config = dict(
    n_layer=12,
    d_model=256,
    n_head=2,
    n_kv_head=2,
    head_dim=128,
    d_mlp=704,
    vocab_size=8192,
    activation='swiglu',
    norm='rmsnorm',
    norm_place='pre',
    norm_eps=1e-05,
    positions='rope',
    rope_base=10000.0,
    rope_fraction=1.0,
    qk_norm=False,
    attn_scale=0.0884,
    bias='none',
    tie_embeddings=False,
    parallel_block=False,
    extras=['capped logits'],
    init='uniform',
    init_std_qkv=0.0245,
    init_std_o=0.0245,
    init_std_up=0.0245,
    init_std_down=0.0,
    optimizer='adamw',
    lr=0.0019,
    beta1=0.9,
    beta2=0.95,
    weight_decay=0.29,
    lr_head=0.00673,
    grad_clip=0.5,
    warmup_steps=237,
    schedule='wsd',
    decay_fraction=0.415,
    decay_shape='linear',
    final_lr_fraction=0.0,
    batch_tokens=65536,
    seq_len=256,
    doc_mask=True,
    train_tokens=270600000,
    steps=4130,
    dataset='wikipedia_en',
)
Each number is 500 + 40 x the weight over its row's rms, rounded and kept within 0 to 999. Layers, rows and columns count from 0. Numbers have three digits each. The size before them is the row's rms in percent of the matrix's.

# v: layer 9 attention value, 256x256, rms 0.0661, rows 23-42, columns 128-191
# o: layer 9 attention output (transposed), 256x256, rms 0.0687, rows 23-42, columns 128-191
v23 064:450453536416512522554497497483504504471541490448456553614494554482520489588500514488468489507551538497524510475539460555507541535555511484525500515444490486468501450549395508505538520477545453
o23 056:564562505519558452450473491525456447445498461483531491476515480437465532509574465482505453453539447463532450545514507504543433512510532490466507462443544505450546524440454452518448492477487497
v24 065:449515444454486499562507531499490469515483547440504455498491499504505578411467488483485445546481484540547463505505474434589563479533512433456510531427512491538455519452541538609433537452529493
o24 064:504527477503566594566546446517546491569572462467506591518451469478498487490454490452516549484494524539472471438496495452541457531456507539533534473460498494455519501521486516438503469559494555
v25 057:589454459510507471504525502510483524535475468480542520514473448514526521541496473482538476498574533485496493459419490476572495480493492529521486533497557478580442501536610493337529478497512470
o25 049:484492519509510520487524453514490504446511511503490529520500474518575459535462492444492527552496485471534555507513417473532451489404504492407440518481462510452512476523516514508494503474520456
v26 059:515501494467528467425477545499499570492559501490594441509515518509510511586524478540529540446516448451567499458503516474476569501542488575610515520545534475455520495507533521511508510488541552
o26 055:490460510450537545516469447488492501586473439537478499546561546511461415574505496429533408452522582517468483536483437519507451502516512548449464490507501515538475521479540491553527525482508466
v27 062:489484481502499457507511493459478527538514486523444539515496590475523561421549507541462487504554457527527470460442520520474486484557573471530510489432507489497522498512473537529560503397440431
o27 054:540480455528559574386472505449470503487496516510547486507510543585551461469475529497542496473481505500537456486607474459586524529567457497500504563505525490478526515552502458555352513479537458
v28 074:478480478434502497498542513556560498471410573461506416493467583503516492500562471469541466564519497524490471485587507456481507521468488453531467577579461563469530506468430470497477510460468557
o28 073:516508445501496515523499523498481487475474495488489493548548454538501524515464566549472510506506487476540510445509478513478467573511488512540587474494511473441465469514548526527504483471506483
v29 060:469508492380518508477529524515500433520502498469489504475532483510474467458418499493467508518457481564407484461478483560606467517480502461525501483469423490508589533490544463549448467486504479
o29 054:520531518489508465591448530592555495507501498483471605440451499488428565479449559508501446443447466590482489557504533469509465458546518470470538568541465528508497505481480529397472502539485515
v30 061:514508471464545526533501521458475547500584480507438522513489516441463518443510448506464505456485495526494476464411446489520536537518535481487503502503492496476478492544450579463536515498438475
o30 057:503516532494530534506472436466507464483548495446529501530520496460528513474464481528456421531513485513529464516473433458542556491490451596446485512502520485521558446458531566481452468544466487
v31 063:495512495549513467421495475491494474525497487529494446467486543509430504501508552567539564555514516453621460536591542439525576553509507557537492531561494478455529526500497513541473516524574563
o31 058:470453522500546533472519498516510448529486471569505514495528528553588445460542486466527529464480530488527487464471532487481514509515511518504449467570507462526455550458563392526584469527509482
v32 067:544428462461455490459527421519488499546478509497514503489452471448550468515490502501519514521511522485472501500513592501458459486485504510547542480524477461477492481440406466453454572573437487
o32 061:500471493530448514512525470457495560524532475430455483499509525494499561522580480546486456584549504488583473515481539512489459570454448482533488445532489472557487556458576467644569428498527485
v33 066:507547570481491531458534524483482492399514496444424417483445560489410413484518426448469495522444483470438490509500513424349475589533454494464512513527469497494536429457481498487530466501433482
o33 063:506468452516512504521561467462471485423527466469536463523554484489457542464482503554518471553550462497509478494464538503515529530480437426544548467526474451486422505585501525515525497481503472
v34 064:477523606530544515508504438531458444444489426434502464509472426461468495526455481496529460514510501437443509571486525468470465553514470509467475476544533487569450453488489507439479573497489478
o34 059:538542471507467566478499505437512538436478497481532498568451459513481513510521500523514510538539500517435478439527533477533535539434434471482498481513475504502484556512486508497554558450567506
v35 071:559530493471477465499507523501545460568510554477525564476474505471538469513484488485492487529548470538470415500504495489549459492509533481542498540532493452475486488433512501481582513578480462
o35 066:470549492485527437484480410472492553507523581480465559430488456511470510452510539528484514435514461458487533557585468476497509515456473564406459538521513513436500472470483394504486471496516521
v36 062:492526473422509488454500572528500465539434483533469554508559521474527546512557513539425499499498500500462515432466548517493516512569515469497496485467524477432473481419525523470555480447471489
o36 053:478562463535507532517434530455443534506517554512499530487479562557480506484496498504530451517505578498557508511480433447525545501555476461491476638480527524439553496521526516517363513475531461
v37 066:548497437472538492473515528560569492469480539502569449440543494534512464575606551477560481498530570530502477548596463540470494532584539499533450507516495556549544436506485505547485506411511420
o37 062:519506472458490488486496535500464472538538529499486573550506498483516496526439526518491519491535473489490549498492488480499485520564518425458523503487483469433400504511482494501554434448506521
v38 072:482448526481558479540514458526511532604436473536492521409525445529531481515505528532506453501498468465480508464520544508517544552480529443456557437545529468548467478517451479522540473525519536
o38 068:475558576484454472462546468452535472538526483482581527460495514537458517447503517530465489482497495514495540556503543494493491431507467485553469520452452471498501536468433533553499543482452479
v39 056:530487466514495467493478514488589557497505517489493475486465537488482392544553474445537522576536540442545514563489516511463480439524545520593523539508488540531480615558571517558509439451472465
o39 047:541455532461527443390545481481482456494455509467415491433508469502501439533378484498525503451539430509505511468480493491501486533505530505484539498480511431517495518514424610483431470539552493
v40 068:599505400455425536470508495463457473509424558441521556495483543455477483529487468484529485482463491525535531484436482416425497473457501511455480531503453526446518475461479497530448554559493556
o40 065:454443398503561489534466466534495620540550508454452475561512498500572475502531463484518501576546525485553461461470450497517516560444477566535480487443570563506507520555557487489509413499533499
v41 066:475508387525466490492530490465478523523422463539425497478519492603549475566501595544440515483516504501470560513541519538462480498488500487469443476492481494450410448460514535498491513458506491
o41 063:521543510464471494597449557508471461547542554548593509515546576531462556511458511507533486494517460478453497512465525549426540458527537485548567515532478493554522487467511417493531491501523462
v42 068:514481505502520485471505488492471506437455534467454449438503454493516499492509456453506508527532523471528534564532501482493524468550446544581489487548545533533394543496527485501516512391511476
o42 063:408487509605471454391586481525486506437508507482467536478562460493470522542495512518476510535534483468458526512419504511492521504477521510487532469512445476515399548501450514467502548524515520